Part of a small language model's weights.
Architecture: rotary positions, tied embeddings, some layers without positions, local attention windows, attention sinks, hashed n-gram embeddings, a smear gate, skips across layers, weighted sums over earlier layers, capped logits.
Each number is 128 + 32 x the weight over its row's rms, rounded and kept within 0 to 255. Layers, rows and columns count from 0. Numbers have three digits each. The size before them is the row's rms in percent of the matrix's.

# gate: layer 4 MLP gate, 2048x768, rms 0.0717, rows 1110-1144, columns 128-255
# up: layer 4 MLP up, 2048x768, rms 0.0699, rows 1110-1144, columns 128-255
# down: layer 4 MLP down (transposed), 2048x768, rms 0.0651, rows 1110-1144, columns 128-255
gate1110 101:143154140063182117156126160093137127135131108092135119179094202118138110119107094082106112069165181094126094167116135132136142170048146125091133140165155118153154158121144174133202103137058119131134138101123095118121129118167162098121115097182146185181117092150156126157112161112130118147128072087075165128125064096155139097121187078164175131199080130058125134072180145165144155114115
up1110 105:116156141180125123145102115107130123110088128147085157168115095100130132111174143086178108115031112194094121184158141176132153173135120101139071084182106147144078076135142130196154118087157082155153114109124112114115128170095123114079140154105115109166116103161113078111159121120103135117179192152147151084160116156164116145117180127087139113173117187142155171084161122088095122170143
down1110 108:133134139088151102033161121099132048133135118110091147129138073183123146099114108095154141126159152150144172105134122174095095105111104139138152153124148152160132115139065091162113145126055129127153112080092128151132155137116106077181157091101117124148106133148082053114152144139124168158126083151121146082130127119169123133074138092117077135069126110092101153121037074117084141187138
gate1111 096:042099174122101155111140125115168187111179159100096142137134098130125150148182140108142153140146122119092079140120058133142139120169123099147089181061147115170158097106110172141141119189147133110194074130157149079163040099176153110074137170146139217148175112131181082140107126111131071144129103115144099165087152162112078158113126120144112118084107200070221149091151126132113069149116
up1111 100:151093173124136146124124094110123111112152070141161076111097074161111143156088060150153137107103123177146060127158135112125106125105127123179084114144095115111106121113079092132158137132123105129066074197131175116096161162191104123151105132136081098140085108120078113122135146176110090120135121137114115134161075138116104146127120138168155132172129105144132055174155148134114163151105
down1111 103:107071104205138084125129142149170121150131142066208084136142170094102130155157144124134100149135137169102074104115125151121136095185094161172129171136073149138063106141115140119140210125133128111126146133081132118122183134118148148141117127167108131146090122140142085171200059147102124144117118177106176122141160136159159142116176173139103181150152114129113209164129109123150083147163
gate1112 106:164100134136157104149149084140152177097099119129120092193139155192131133162096172124096095124120150137140156195122116099163162118143116182119051069159111160117156138115130103124114113113150124160186061091135120116120142089125130162116108138138143162157082068094163085087088166083148081130098118122083124180132125129127107108127095103070172113121139113149139129142132151112170106125104
up1112 103:154076160090177137107148137164162137083137160148063101122202140110114140070105040182146129107137076115069131062132083117140077152098152080092130139147063123134160095138121153093061100107140126128112097080109109149147108174087047110143156137159176158126179152098116164132161145106158139129131173139097071107108091144123104111072142140162146152081143149148133139162095073195097140118162
down1112 097:111144207132085137144116132108082118157122115177136134101125110109100150106144158085142146135117178111104150155125054157129121171124097120062159106118153096086145079184133106168058067132142057152100112164109076130190108108145094081142129139096142139110115096151162158134151133202103141071151089102134087175120160053122103109148131092125119137119072123177151064094106110123112118140089
gate1113 101:130139162154182143121166112116139066078160114121165096151132098157118135144113108087114170154158153103199159118130142127140130103130105143128123174120113148148099141129134126130144184159151107077091201115178143099096120130145148124130189129134122123157143133080134083109106121120138125137076112158184100068109196140132147139147061089138078093114126164144178135168125100124143137068043
up1113 098:195134162147160151187120136099077165142138151113127129089150124118079144162095139174108102119165116180124141096155107153172112137114123088145134152104179126122068128087113138084148138115125127093079088120134158152121127142135098121150183184106114086164142158151100121146119127103229079162124146141070124087127131072063139129123194170174129133135158140159134140214115111122127137116107
down1113 097:072121056018108123143124104073132091122103136127129121123093123080112137124109133157047153203130125168182135109113139111131144102145173147099099030174164135176127136094153124129117111151105090045148113141189084204143093186131098131147136175144179148126129105125111112036145053135149169111150148098072075109158179189100109083135061057132093123092146092075086128099133133150154103116080
gate1114 093:123128161152175145110108145100162145115100136161145095139120192125134110112168141133110169097110127143154190101024155111203059122102110170085113189095174071166104160130080108086171112151049112130127146129084218107176146167095165122205124112142122127182140127146130171136117120124212112130111122143160126123175118200133119188101140120136095140092074065092132119137087149095052090136115
up1114 095:147118131112163135084150089136124157146098125125112161137159118064113130134182188136128123127102089135132139142068150107140104083076148156092144173123224037118147132115118121124154103144073110143134100169108156062096172160124109163110058165148154097089092171144093155135143123150175096179101122128176073100175100146081156135062117085108102094127102134107093125191059145116095121117123
down1114 104:086180069122105085112135166085066139098128148138151078150201178142092174115087165124178115120132161131129159168065152134077155104161142045147137110104135114163095144193123167137103185219177088115116133107120127165137064224123096127076119104138123141183142150124128155153163125091114192133071147172118097124074118137177187150162111116147153169116166127116168155097047165124077098168203
gate1115 101:096097171108124131092152143082129113113111098160109161133128134132151155150148119114068148081155176206152120069116093094151175047218126153147107158111162138072084081162162106103125110147136146169162091119117140187094179110171116126139136086136108138128115123141116178113094094122108096176212172116101128136120130133125142121134173154172101159117151096161133131107105133145130110126121
up1115 101:086133101099080102148154119119116127098088126091089194133115123133135121084170122086127155066103133149097096168160167121164130087123143151118201124119174126137112151086050121111156113094144124121207131116134102160144154177151124115145149122148091139163165161159131160120119106145156116145159100136126075113133119130154165079119167142117139105124121176080194111174128101167133133094139
down1115 099:082093102123175158070109133131058132142114160152093160181104157128074155132153181093162107169122120133173122101151119154156112128108109107164085083071180105120177151059081126171132100123138119124100174146175119109093096124143192078065055058154105082123152146051086131070104116155057128154142152103171148117126143112201114092105156135176154149068079126180119116144180151101126080111159
gate1116 097:124198151118095161125123194120143166136125165191151159139138136129174085092097126184132065130112120163154131151077163164195127138107135143140145096168151080102107174143111059122126192146144108133047161146080149082115094113131116130111178101155175081127106144105139142148107207142119148189137143098141056213089124163102136095133133113078128084095066141114127132160123123148105132153100
up1116 100:173052037149118103121156137062089128080124165112119169117147140118117081114173090122115139150206138059133133108162103140074168143099151140149142109122114173100088117087165127098126077088111177177151158151124103165166127164172131136134071134112116128119089177142145108132161154073124121103092147137047137106173142136149169084127104173168115153139100048112143168150157154135124090127142
down1116 100:085149129107142151120120180180147143170117120149131154097125189121187148143113110071111140184138160088116081095132173118129111182103093172132102176137114162153151199133177117172123116047136176156127124107116063114116110139133125157141086119168087104128119137121133137123142109119140169164108130106097119132144108124124181078138135180155074129112134140136101165151161157187144154137060
gate1117 108:112094110188094147073145180143147103125097118105192123136128158162152109069104109098154129155143088045159147120160128124120100081149167113130125104085150147109174136153179113114094099114088099152146134121097115124122094114155086045127101121195108101148153136129188140137138094157103137119103102154120123181092081150131126149108159088095102155126182159086143085133151125143124059151135
up1117 116:098102136128077154173156125127128123106133118118123132175116142136126125141108143121121089117084123150096110150091189130179146178120084134136176110111118131161125082090141146199100188134131084100119153133072142124112118073124124142200147133146129145107129159125115064127102171089098126143129146129120116115178185070123163111114130171141127108139080104180112115148116126139151179135060
down1117 108:133151143135076164125178127108149145103129165089162153146120142147171143162072111155159140123092134158132124125114108127135090139151123138172154141135097073080132126103101142147146199072111138113067163155146118167122130176172159159101174155172165147135154142091102113138104149162128127118134132129119174098111135150097117103126101147121146135145108132184152090143103113176167162086106
gate1118 097:176118135077172156174126086121152111105147134112117073121117102114109112168132108144098095091139089107079109084177155126136105126141127119093083154131167119137148143122124101101124171156164103121151080150097085168144108134140110147108127165137150130094136141164103133114102172103109054135148098067162086107169115084108147098109143078125165144143140087112138121156152155104073113132192
up1118 098:148117113099137125137139143141099169136152151112152124097088078140111111119168147158148116136161105179101133134070160137164160032166145089057134121128130096101109156119120142146192155153092118085134063114095116165161129125124108174147166148185098158100132128135095109137176150124132148146091148109199114115154131088089146133126096094132106108091135111168137172117123041148143093179084
down1118 095:100121118170197133058142109156133167118116102149114162111108176151107081133089106090144165093054098128094118128121183196165121139122231120149132095073132154171099126105161088107108022134149198154143150190189076177118120117140098114187111117112058158121131140102152106084125171100185153141132131169125144085099144133153125137134110116142140094167173089155149095117150141128090133149038
gate1119 097:136118084174161122113103166100140121129128146159127131116192096121118114049155113134116137136178157092092093190117098173145132098172120112132076155154205143133141097149165159136146080184078137168148147142096156099113144171106131159107149137125131168159149084114100129133032087128154118136106122047125105179121088180114121138154107054157151149136150157167092126107122204129112158163144
up1119 097:092133108120159155097123074173050137169097160113133136068155122124149128160075164138158122145106160101119124148136132126108073109093113143188134097174106133174135127135124112165138141165122085146143163109116151157154152093104159153077192026110151097108135097107155068127077108143113175117075136011085128142128108188113107183133125164112147121154177205081112152113139168069097116133110
down1119 097:094090083150150139080046130086144084103105115131163130165151080093163119112143088153146123122116150099122103102162143159102098100133092109144106154134090220101053116025233116154172100126122132115132109163123128159143136173144150115165139054090095113111151084095141149183147211158133117168109097139118078138176072129165139208135131135150156201193098111103113088137085134100149139099100
gate1120 098:093148104127112098116067143121118129149209132095118123135136130146112163101129158055112163103160167153149121139211084111146115114137119162104155100126119129136186106098170086126129091164084099074098142122157158107118127076163193148118120168149125147096077152119105122094081146134130167151114082120171139133030137064048116081118123118119151143172108182142105149125097155138038158077125
up1120 098:133109114102081205170160179123133058133217143106176091160196141098129123135093136164105103123116118076100172100165136134070115088144147136128183128182106208114126142170122138168059128124138149124074149087075091146117120082153178109095134169129141163109085146162078167147052117135106133116105147128139120127130139088069143081168143114078120101093117110106140148170113096142128163149141
down1120 098:076129114108161104093078097131053121190131124174151131109111124132158095166153140077209173071123115147191141152044104079171129134117105134163151124085076125163160166133132116114091150096136106106101165107171108162159188167031161069085063080110121113127084153137122119093152113085203130092127072164165117133146175119116110108123161126126136163201091150123118156180145125136143189133114
gate1121 097:112129187071156152086145080097105134094111143173151191069093129127194135149138129127112180046120167097188129097112127128131142187109093166116195099119138093112140155130080117089079123149121118136084095093213112106164113121103160094140168174115141106091097153120130152155134172157130129107151163102139071115098106161148159145124165104089059096136139123095122097154116083156088071119178
up1121 093:091137128089118129077106154164089123179118090109154111118148132090079091179136147116155107111136120121142207117077157155207106088132127101128069081148098114099154124131155138134103158153114124158146092108064139111118175108098174138125118101123099140155078115133129098131128121120032136197098156118160092126123118131089152126111112099194075115111178124170126074156108183158174134081107
down1121 093:116117241101148189195154101135138182122071142149159137118149143134103145144118104126104130105104120112138119152097123118153155180098148137086130159166137127133192165065112144122156209153160129133147104066095144123129115172137127142133128172168156147091152089166212143112107147132093147107116150145157075103127119149157140120112093116140069132158145156110128226133115151123113117149152
gate1122 103:105149068137139155108150111122102136149117151143110085152159094159160115089183107111127150186074046132129173131175130144128161091178169064124100138100132079096142136117195107112157124124165115110127146127109174146030157121114077100094195143116139118145153161134108109089172110121108169112156110135058142153169153121104107104100104157123123136088144132135133106122155139090163115099082
up1122 105:120125170027144129119138184099158163069078109106132080063154153093093115151180089119172176170124122137129136105096144104182154141088124100159192097121105050114117126089100132133127171115151145148165091123147120110118139160078146096110145106145112169120127119109060141102114088132142143136142175164211150120066097099154165136162189171146124132101091153110165048143108131093122141142152
down1122 104:115111108099148122072135161148165117206164115178146155131111137072129135091114087145079094116083138110138124115170193115146156131072138165103110089132120152188146089144107107118100093090121076149114157144152121202152156199154113088127085144145136119161090125187102133144139189136158126128090125150158138133101155103107114119123141064069058180140123147151131080115117131169147153105146
gate1123 096:144147122134165071153124135087137168102148096066093088118110127094140146158163139109109177124170165134067180117095055167148122104121136061093155124137129091103134143132151187114142159123147176150142117135128122115096138104165123106111148133132152079123094086150132133149133140132146155102032197115126147148079101142222165092142081143087148077122143093110195147117117141132153121077146
up1123 101:112120148154111117117198162071091143110155036093172133162089111115098095109103121102088099121175156182198121101128143145080126119148158092118120116118135112099095120151150173149115174072214166062103078116136116074094150129090128061105179143139149141119103049119147118104128135123163096110077051147158139133158073126161133052115132153131124094128105132105078153107158169138147084182078
down1123 097:155174114131105166094158163137087121146147064171161137160158112126147110130184117119182099125134139129111165164118127112085113096144096126153153137178107190125160131096118116143152134190126087119111160142151162153125127170103132128183063179125119115138171162080104121137085123133144090103159145134143104130119099145169149158102145100139054139118055114118121113133146083132139143146125
gate1124 096:117113158091144123141115113142100173174192146094125090088133208111127125145151133160090113089144130086107157121178115071096120181079169150121148117113177104094097145163154060096151177160135101172093170149137130159139135172127157103119090172109114123141136139130146168086101161174152127169091145089121077151145131150124125159132159176126057121128161060120177124064089100160083150166156
up1124 090:134088116114119123132153106135161177158121122089156110152125173087112127135221073111133150164138143225143135131136155123175159122093121138091148084142136132120098069089137099132100132128106113161194145128202051096086167165165177151082126160112109168163109110111118093134093146133112161103139142102107158100120131125135069162092139155110138093146148073078118183045127106139145137090138
down1124 095:143119070200091102133117072159088108155161148144072074121133147119125147100147122075141104111113167144094128155234109123139072127160153109123123081123122126065139145153099150107136160080107135156159133161084070199138083149078139115162135186148147108153205077082086058180131074149121065101130115044106138110165168100152223123135110096080144209138136146114239150113138224136175090176145
gate1125 110:174153186066101117121144186124150164134162152110188140111136095175131107120119131108158201108096136185154134116084111115118095084146155102134138137154151148156093097084144090107208089169132149170130134121119162108209166074102094137134059175139139132141065146064167120189096106158164151143139119157116140201075045156082122119123112166172143153133097051132047119191087089194102132122114
up1125 099:141145147103159094133056118141122159060134152049192079125128111105124075082164112141107174162119148154127182107145151164137162084130122155135146127147098166125139122111164132160076043141116142142163144080160099153135124070113102091150119142121150141153139102131142102120122204157178111089168100110119126103147082089120147068133162129112116095102133151070159158138129151113137087144130
down1125 099:051108178122138162100147174091097079076100201171094117132149124117183140170101091165131181110123074133146109066137120129153113128091172110133122096048163091067144060076128141179159180183119112177144093155151112115126091099106144117122122094099075072123101133059125151164112071134121137128142125141080137103123168096079101149132177153087152132087165071106119143152066121114109088169103
gate1126 103:075138129158052139122141135199077109112119110115100115152130160181163139108126161150157132095125125140150117133129187220094096183166155150077126128136146143129063104124121153110184063097119089066158116085134129130130090113161161133107112102133115133114160171195071112187158127137120084129107140097156112122114105115147124105075095157134177194168181144126182110057137149133192109096160
up1126 100:156184107117127075145099105091154131144086113118113106134115123105114135123126104136136071180105144079100097149096098134090180104102116163098195103123099133167074121081140183097104155102144114131144141140096143175132169136089077071083043077145113143129115091091144152155125085155151101091157134101107155203140124117196089102169107094073092159139095084160143140074097138102140121102166
down1126 098:060161133124135106133107113097137135191121120113119154080088106107193105101083176124109154125065163133142063082150152120149105144130132110123079191117087097089146094095079126152155147105110091085086138096180103099122119162138127155075202089088140083112112138116101106108130132124111107122097167122100108132148109200109175116182112090164119162116091110144131139194123112110096172161066
gate1127 100:131105129166146115125084151133107102117070139079090124125178143184159068114091117077134139108112156105148158143149160143145129123150078101163142132162135097167122160169122213124055033143170193164135142151125086140106185141181150121183151099127180120183150097140137110110118108118165115121143182128171055116120150158123107108124145152131123125119165136147110152078107133145142179097156
up1127 098:120157068131072131089116120174177179116158156163081175117159171128176095187185109173174100105196144144152085100091175129154091141149138160144092122139121157090139189142142161148167077097157105213161165121127150132143071145130167137087134064192125170134117151161104088079091147159117175138167144113207184182118200152142117127084151150181127189124155118140116152097101085143097150097155
down1127 102:093118159087106103166205128164168112113117075143132095168095155146146087154103091127110170156100198178113124172141100156184116113131123131106105120178082154147127182102082064130109212144157156113083102157118177127181084142138176111174101117165138145071130094115089110082148068174106142124137105154129130157122124109178139131042161119167142096126086161155087161161142165162125189110090
gate1128 101:143109142086151117084120132167146159090151100068138133143102152147149111126106098145159145090101130127097170116161114046082155132091182153152102170175108116124108141114094123138094152165144111145098119132185111132087161118175176095136133093159091071124171134166085132101113126111135116135132103075085104170174083121142107109136158091106152166180112135165146081094145089074114139192134
up1128 104:125099154135094123123095174087108154117165135154203107135083103161090144057082144115183104147150136150123087150119124143128090086145116124116127076150137137117143103081073095139143123162153138086160156137098101177143105136116089104124112120139125133147132112127179138091129138154107100112120167141099117148131133134051127077084104147146106190159128111118124149165122153130111111068127
down1128 101:126167146151114140175142099125156123101129139180102159147151132087113160117074074116196168132088140103151098122105139094107163079122195140133093151107058104147159197141061166056126098162129173093119109187146151150092091141080090176078103087118083136127077188099119125165119138157101140121157161160132083142104184120107076080088093079118136113094115097119150151098075148137109138134159
gate1129 094:185109105087144167125104094142112109081129122124113111187064141092133145169149118109111105128062131125113062176184131168189129141141076132154092100111083191151087112145095115158169121133195136131120124141089118134064137106173111106103114134101110146152109128180128134097135129095143096181165109090131121180093154090081115143045176142155072126089160107121094093171129116143089100175111
up1129 100:100144171119150140151084129093127116098090123065107130090127174131129187102102160087150120131120127092135080113065092163095125088152142042110140183120177093157219147095081142132153164075135106160051185147175137145147187153142147089157083138127147115140134118121133157149116110193156062131112148101146113110227136132158163114179149161125138126147131119103103149137106121132124163144162
down1129 099:140139166158140106209151147179121189098127163141094058144086088154131165096115116162162113148151210085116150157136143129037188167149123202172101153162125112111104129084077133077147180141133127162171163105106143099174099153109134153108166133188113110106131172192097072205120093125151119176134104119122144137133128132133185125142098163085142125155079114193162145047153132140081152161155
gate1130 097:206064132077119111104095122113143124091104139144097111107102100126154066150134137134160103159118186103154122097105081090162048142119102191095106104024135165099108092102142119140146131119155124126171129182116134134087138129169135116114158123127137117169145138140165170146142117078180114087105078078143088147092077110088148153111139098132078130132123130112152192124126116146112067163166
up1130 097:047107111132138146128134118129097113093100057059088108145103124144112109096109183124138101121111079120109149153178148162111142171081114107108085190147129071166133165180137117152137129119163163169121117152142178126119140108141131125141090179133100135117085076125139109133088201143216116110099151094128155134147128187125086097085170139131119129109079125150157146137089097130109092143126
down1130 095:172134038103128089157104200171134110115120170144158129156173164134091204152121147176075165112128157126149123110137166105133133153125140097155075107125177122113123169103132183116098101164159079089095134146225147128149124128072104145109070124127100084124079058088163109131116184151073159103115091111151084103167102129101116119174175126116043153097114127144097156100163109102128164087079
gate1131 099:143143181167157103146113118157159118133128127114104170117111157115116098114122199044134124132120114152137115152093089120134151089060194106097137130198169159191204147067097094077121086137103124115078128139151145144134071122118130092201097130179177133079108116083148155172177121094125146083143102107165118141159124133087110150112136117058105117168241115131182184120143127170202172143013
up1131 096:107130087162119130158126134128133147086145097173084135147124146074133114135107215044114169137163121069136148118144121162175129165097117189168131112112144159188232112138157139107140124134077109156134197121111164163063142175112087086209104093173177171146153113128132155159089160107135116078045110154099117120115097118167119127132114142134177112140178124107161161142114158156169147125090
down1131 098:099189104075197102133153079182125189112085095131164131105073170141094112151069146074119066098115159123128145102120122129150103114132134140103134189138083126131135104107084164094157116137137199114133165136042129101094161108152162135088133079085091106087093149122137104121133105160125125133153127077131128091117147159081124141093156113092079042169166200029102085067178110139142111144124
gate1132 094:156109139146099139115167125117135117181119101141136082102148152172162153110148171189112152126080125167066092102138143208138177119093204163119114209151124110087103170075114093111134149116115172174118094053066160087143125117149136152108158127110111162143102120182202118128151087107193137123193138134130102141124165070146151088108177182146163110127119146140144135147078166150148144160165
up1132 087:128125111160116107159110099126154098136117072102169191170131156103089131118133173132123132142115111099125094115089144086131144168146119118131142128148167098179151116118123147148065191150101130144140103138144046133146135141120143134119108110161168085124136086171131153132140139142094127136107117166137099110144148084147072121142112145181167075148116132143138129073157139095132119071158
down1132 089:141128209118104098130081105159100138156153105096165155140143160140145106117099173109113171105093160115144091111165084136138161117134131151161158147113100154129166139101131151112177122167088089095098144118126070127161193100073109186151112120148121148108128112127105126141132052096111115108124121126132110127142096142095113109139136120156077149094143137141105167165136082127095112079106
gate1133 100:118161140142138147114172127166103129221089159102085096138126132125105135122101116132176107130135132180127147144127146107124113073121102168140135135163145134171140177106155101149112091144133126100154115081144108201113113147153118034170125115114128070179140131101149199201104116152153097137124095073093134148190137201145156089107127223099145151102115117111093158088121128105127154096155
up1133 096:158117150129083125118101144180133108147109132119101086160134116203119100131119133137135147094108110176141133203187093106099147132118059124131098151169123137121127153150090168104075132105181102125162187095098132127093163124112140167148172118117149129128152159157154134107127166032091154125122159131069141117086095155114072089124124160141070144093125122124176176149155173068118176100137
down1133 098:110151146150154113097164111184170171101125101073175078113098141122149158148082157117209173161094144127130175120116089116152115141120169133076069155145148085162168176158125113172103150188112175139122104126126077111115119075126128152086159132133222141076098105160100119083151111100106121136106064187127140183128112098186117144105126145091120152165130156183133119137095161118139119175165
gate1134 098:085138141124151146159124101140112081131174101135133174151080201131083137130091169137145106151103128105100105089145136156196157127159133115115063155108131168103122112128145140075147123127111162166125112090114170138112128189095157117110137152164163127094086110122125132181118121156112113106142096167140086104118145148126083137175115133147121128101133149129125105141202149096121104072104
up1134 099:121107123099154153115100073153093179166082140143104095076134088099119130116112111104124155122135167158171169119126123080109136083078144137110145108181116044137125167130158158121146171159128124231092154157120122079157124086125108157163163090089102117118162161145163182161148122109159115201140118097092099055113107106130182073135166153136163158230186144157127078111133158182142124154107
down1134 103:156093180135124139114111109141089135148081096187189107171089144110110146129140102134094137170154076154140092101100055087164124112104066073141081144123096092123150124109141196135142119124180122062115195081082066130109143105072051032098168198111128098138165098140080112141106177114098085104082175157216127128155140158112151112162070129121105120083099134120112177171130121091090140123113
gate1135 091:092087156099182172132171089175121149129158122082146100092181154149113167176169119126089139161085121131149119188209077143112175128129165090105104146174147074125128099111107132105160099114106196136138079102186108100145145104133166156086115120153174097137150067104133125156138141143158103126212078120153143157066113119122114106167128141126166121150170121110102130144100088140095108163171
up1135 094:157162139154151119122164126126103149112086151142130089084090133153101118138113139106154133102155152129120173080108119136176142135130114099091125096214112141154153138165167094128126180135133198152097101156079147135114078120135116168114099141121196101145147142120084124129152148163097134069103189084130080147124122080098137161100071165120178107137108123109087085129147152185123110152081
down1135 093:111154107151136107065130154134188150097119129159115096115164110055144070114130103150097129121099079105149112136119140170114107092112181191218184071144124114080117096130124155057127115125146126142155123168109098160142098161130164096114105117164139092102163111126114169187144122110110131124124128140164102092110090093154158142148142088163129158129138120077162179155160103146147073123076
gate1136 102:088090137121128143127130109114099126115141125104112090119079149131163155123143098129115167126096103083116109171058131106081154183107135171201092123093119106126201109118129089164093107095181153088111165123155122137104122140084135127136055223180117167129180117129130166144108144169108120127127114183087120135132124151123174163045134155148132122138094104157079122171111099130038119148126
up1136 097:127105166120080135169130104099095143157130115170051164181119127119133123171149147145100154143181127121102188113151163132125081127125090069059168137199118135172077120066154119112117104133100160125177100133095096090131101121165069110064121121134110129121083064163088059146099115118139094135104108107060097101163159169169116181113154112128162115170108165236188134131181142138188098160092
down1136 098:119134122078122145145119148097145132121061115129146132089067193123160140118129086131066142175162117090102151128133146074193188135135122120115181166058085105173099118161103181107146184149119112143083117154135108127175163165120140143107209129131122094151112107105123129160134083153106110152139095210089174177150102048125101116132125128093117122197163104091150171130080153057108165087103
gate1137 101:131113152164105135154140135123164154137142065100104149097130118181143086151133147153078167115070107143099123084100130113150119143116119118135117124105110187164135202118165122128150156148136146150063149100113052174086045108144100184109129183114118083084132119180123155099090118122142161143094120104174137136148123167145198160166130148164118177132111123139120112135118169091125118157144
up1137 097:101183076194093118170120109147158110122173099112102137124092157100124163133051109115131113083107095099153105137170152158142160107121156110100041120134158143131123136183069136197142150100134095124112085156100107162142151166117182157142136176104146138169062132121135084086152089135118148109105101130162158129120186113149091158134118153126114158156128070116127116132115146159124062142102
down1137 100:138193038098121114092149170077187202132124096132151139133156127145119152133096149131151115136100130124133143103156159193149062146146138125185123149095185193193113069139163135124173166139079164113090171147152080100126088107135156107096104143097158099137105122129128125132085117114116087141153113109129131120133192105068106149145071115117191074112154078122191141127127130123076083155171
gate1138 099:127159144132132104163124171165139101118121144137147105040151106114113118177121122170113074123144200123096112123139152127069078133065139153148118079132180091176179102129162151133180152106057163156108147087118182130122117164191121125107130112181114127156067121082136127124127100110121165084136064164190100123116131134084107158133136162145167075142125101149077126119117073144121113104149
up1138 104:152089110105149156134155114165164089158175117193151090125090119125220108110099157103173108112147075103129143192069138093141148144104137080084075167115118092101089100147124067128170172195110146116168133078147097109131151140106084154074118146118069096161138129106170089121093175120135128161192110124087149104210105169158142076110113101131167098066129085138208148175134130151105152106087
down1138 102:143106182126140137148151136172117127136080133108115123150154148127131145127128143124178130114149169134142123136086157129147133128155151090151123138138136087152156113137086095153107076156179094144168124111112136162114096094067107123113169133133142147127150138193122157134099032158084149169114141152127123149092092132143104150131066155150125120170142168131146088133210172132100072103093
gate1139 097:170180128163115172115127126213174135140150108096126124220129124132084171112128082063124118168177127092062190075072172100122129175159113123171116108103130154148105141100107137135145148095045112143120127150068157128161122144130149094105143110120139197133110150129146141120107150099162098137080124106146127131155129069207102125067130126180139134132192100135119116159114095131130192123105
up1139 100:096080111095122093091142131126122150126110190156134088086163130111143073099120176100099142102148132121123154172089120120083116127076156039081196107094120116144188128084101176153130149143114165132097140103138083146147093068141110137110168118030076113060096145178193161173133105121143117117121119129080105098170125157113180133132106162151143119145108130126107137108113125090157165143075
down1139 096:156104180094128135150086142175167147068087113123094167149132145149177122163093147100133128091120195107131076072120114109158130210085140159076112070143127150142165132105120125119109187116128172103132166157130058060134167121107170118087121101125117131121075128142127090135125188151111118161145137126122131124114090060092142123112144133152092115153119132191122170146158110156142171149149
gate1140 102:165171070118114060137099121159172178119122198124195169102118154134154087167120153068160089150157167116162138173117121086191211133099106126119155158099101148126056178155115138141106139106113127189111178151103154091123173132121079161100135105113199075119120141115100091152093107144098113160114126104131177136186095118122163032142101135134142114139096094148131139122087178130114130127083
up1140 102:112144070096088155056113103129185075174123141171131157197045173159115103137154090122151088158110144148146072128171080069096124090128102162159095097075142111119172152127137137094168113131132089129140159091186133117109125101143137147061121127101088121086132187150075110143166093118133101143122143201072095124147086141104097050116080090101128169114105056148114090135076132123166142157122
down1140 099:120143148129147093066140186115144127064124133170138162192059140172114134198136139115151166086153085133136108163101148152110133104185142138117191097108144148162167103149192179151055172103135142100138111121123081150138150112115073120190108114122130155156158117110124151111079108159103111145196020185114159126142085115169086129174195150151135129111134119115104149154166133100129123100122
gate1141 100:174138099134171083128173169105178156122157135157103182096124092096048145182075129113147132144152130141112096142152119159154116095162116170133134116176212118166118136128141155076114151156107162182138125136139188073112115179104111144125136118170149113143099085119153138161103100127121119140146051073149145158127168182110176118135139050109147179123159123141142113109094163108134123116101
up1141 093:116182111144120135159149113102171127128145164156140142093119131145120180123121217160170159146131096128115139188144132134153153141172136120154114109195170114117176135106159168113127081179096141132156147128174149138161110111111166110122128137152121136131113201089122196127105087069123119102138115089171137133164031162143152122140116124126117137152113129139125100155144140157136154083110
down1141 096:122081165126123124177114115178161116140158096066135113117080163135159111118169136115094177116141172054157109153127105198150149106117140125118114132120153121136148109146103089112096057126121075120120095085106171087148181171181145103089110137148100078133086142170142113117137161168128078135144106089102099116138145150192121154134136185140122140143127128140156103139138228155122136139131
gate1142 101:102160130107100116090117191134165115131162092141152193109139111127136102170144163103140111113142081188148167110111135141081130083167108113214236164133159092083127139137139144174136113129159197133155117109109147083131141199106165128118162089114141160171135160112144138110184111155135086152131098110134159109100094180147095117107142125112147131121134138103128183095125096131181096210213
up1142 106:136192097152132106119117124131130051164177085168085185165121101098153130134147151175088071123165111126125099103082090133119147146104109130092214091151170122138128109125158094117089176147163172116134124130136099117141148199142144130146165147062120120132133114111134188117146147120125098123172126118136209119102208152143095148075177102137134145126097128115149179084130098135133073168170
down1142 102:119119148116139115092104122055069158138121112175179130172081132121075128148153138167100137116148156126143188126058105115087124098151116148153164096132141141132151161145138132097206075130149112172098135124160168167071097139081162110117111044137085172130175197102138150128088133167082136088123136172114126098117124056156084114151151183199152118118166130134121119129158177083168083121084
gate1143 091:131139139194075084157094107145142204111118122185173140118121158177130083112107147157141167069152084142142118083131151119116122127130095198158187136133149152115118069178143176081124156106101110067070153170070130138151140142185125155130150143174097114122156122081141057187098099122136110089135128137152145121098103126107149169132137062121102171111129137114119123163144128151099120093155
up1143 092:161137098112154096165143112168120107132144113156122144101089134163146116154170164114179115097156060164147165123134125107123113138198107118149124174169078138079124119183092148113094124130150096146157138223116106096133162067131142205070154076191144040087138075081119231124184065103141133136181127160205164130136086166117132169111072074160142116194056153127145140129141074124087156125113
down1143 095:161073116105135052143186119120159188138114100135110118089137139172130085119158129193113136088120122118105061108125101139142094137135126163140090078063124141136097124126159111153083155141137092148082124153145185105163148083151160099116125098077149164117164111094122137154150070123104139169122163126068073164185128104097138136096143176143123119125142157100165087166064143111097138166152
gate1144 099:142144108084148110081137120131123163114128165077110179084115078095124157157119117132180130120111115103183108113090110148082173112124073168131179162139116135086126127097102121123149148187139117176073126148130102105145127136058149098123105152081041134152123157150140123091084112076079127060125082126100099151109110149135150041153083162173134087114049129157123179067160114193131130076137
up1144 101:124081184181111091152162094135172084095182146109119100147127122079111091177160136094101092101109097105120168158135158111108112125112136164131126147160116145116107106121149106166129138161194153189215155109158088128143143110126190136105144179143126130177144113129162177085154156111146131138154126131137124120176104158123104094111103108139199098124196112107151138161145154059078118134151
down1144 100:147097122124055135078124116107132202185085132120155145124126108133132158154124129174086127080067140114145133142109110128062114104179180213191139078130168090155081181161128110130150148092163215060131175122056153028175161125128101089096219129101116104164160172118146090170130096128144148093094140142147129147123109140148085171137139136111201184169156151088124131077090122165155138115188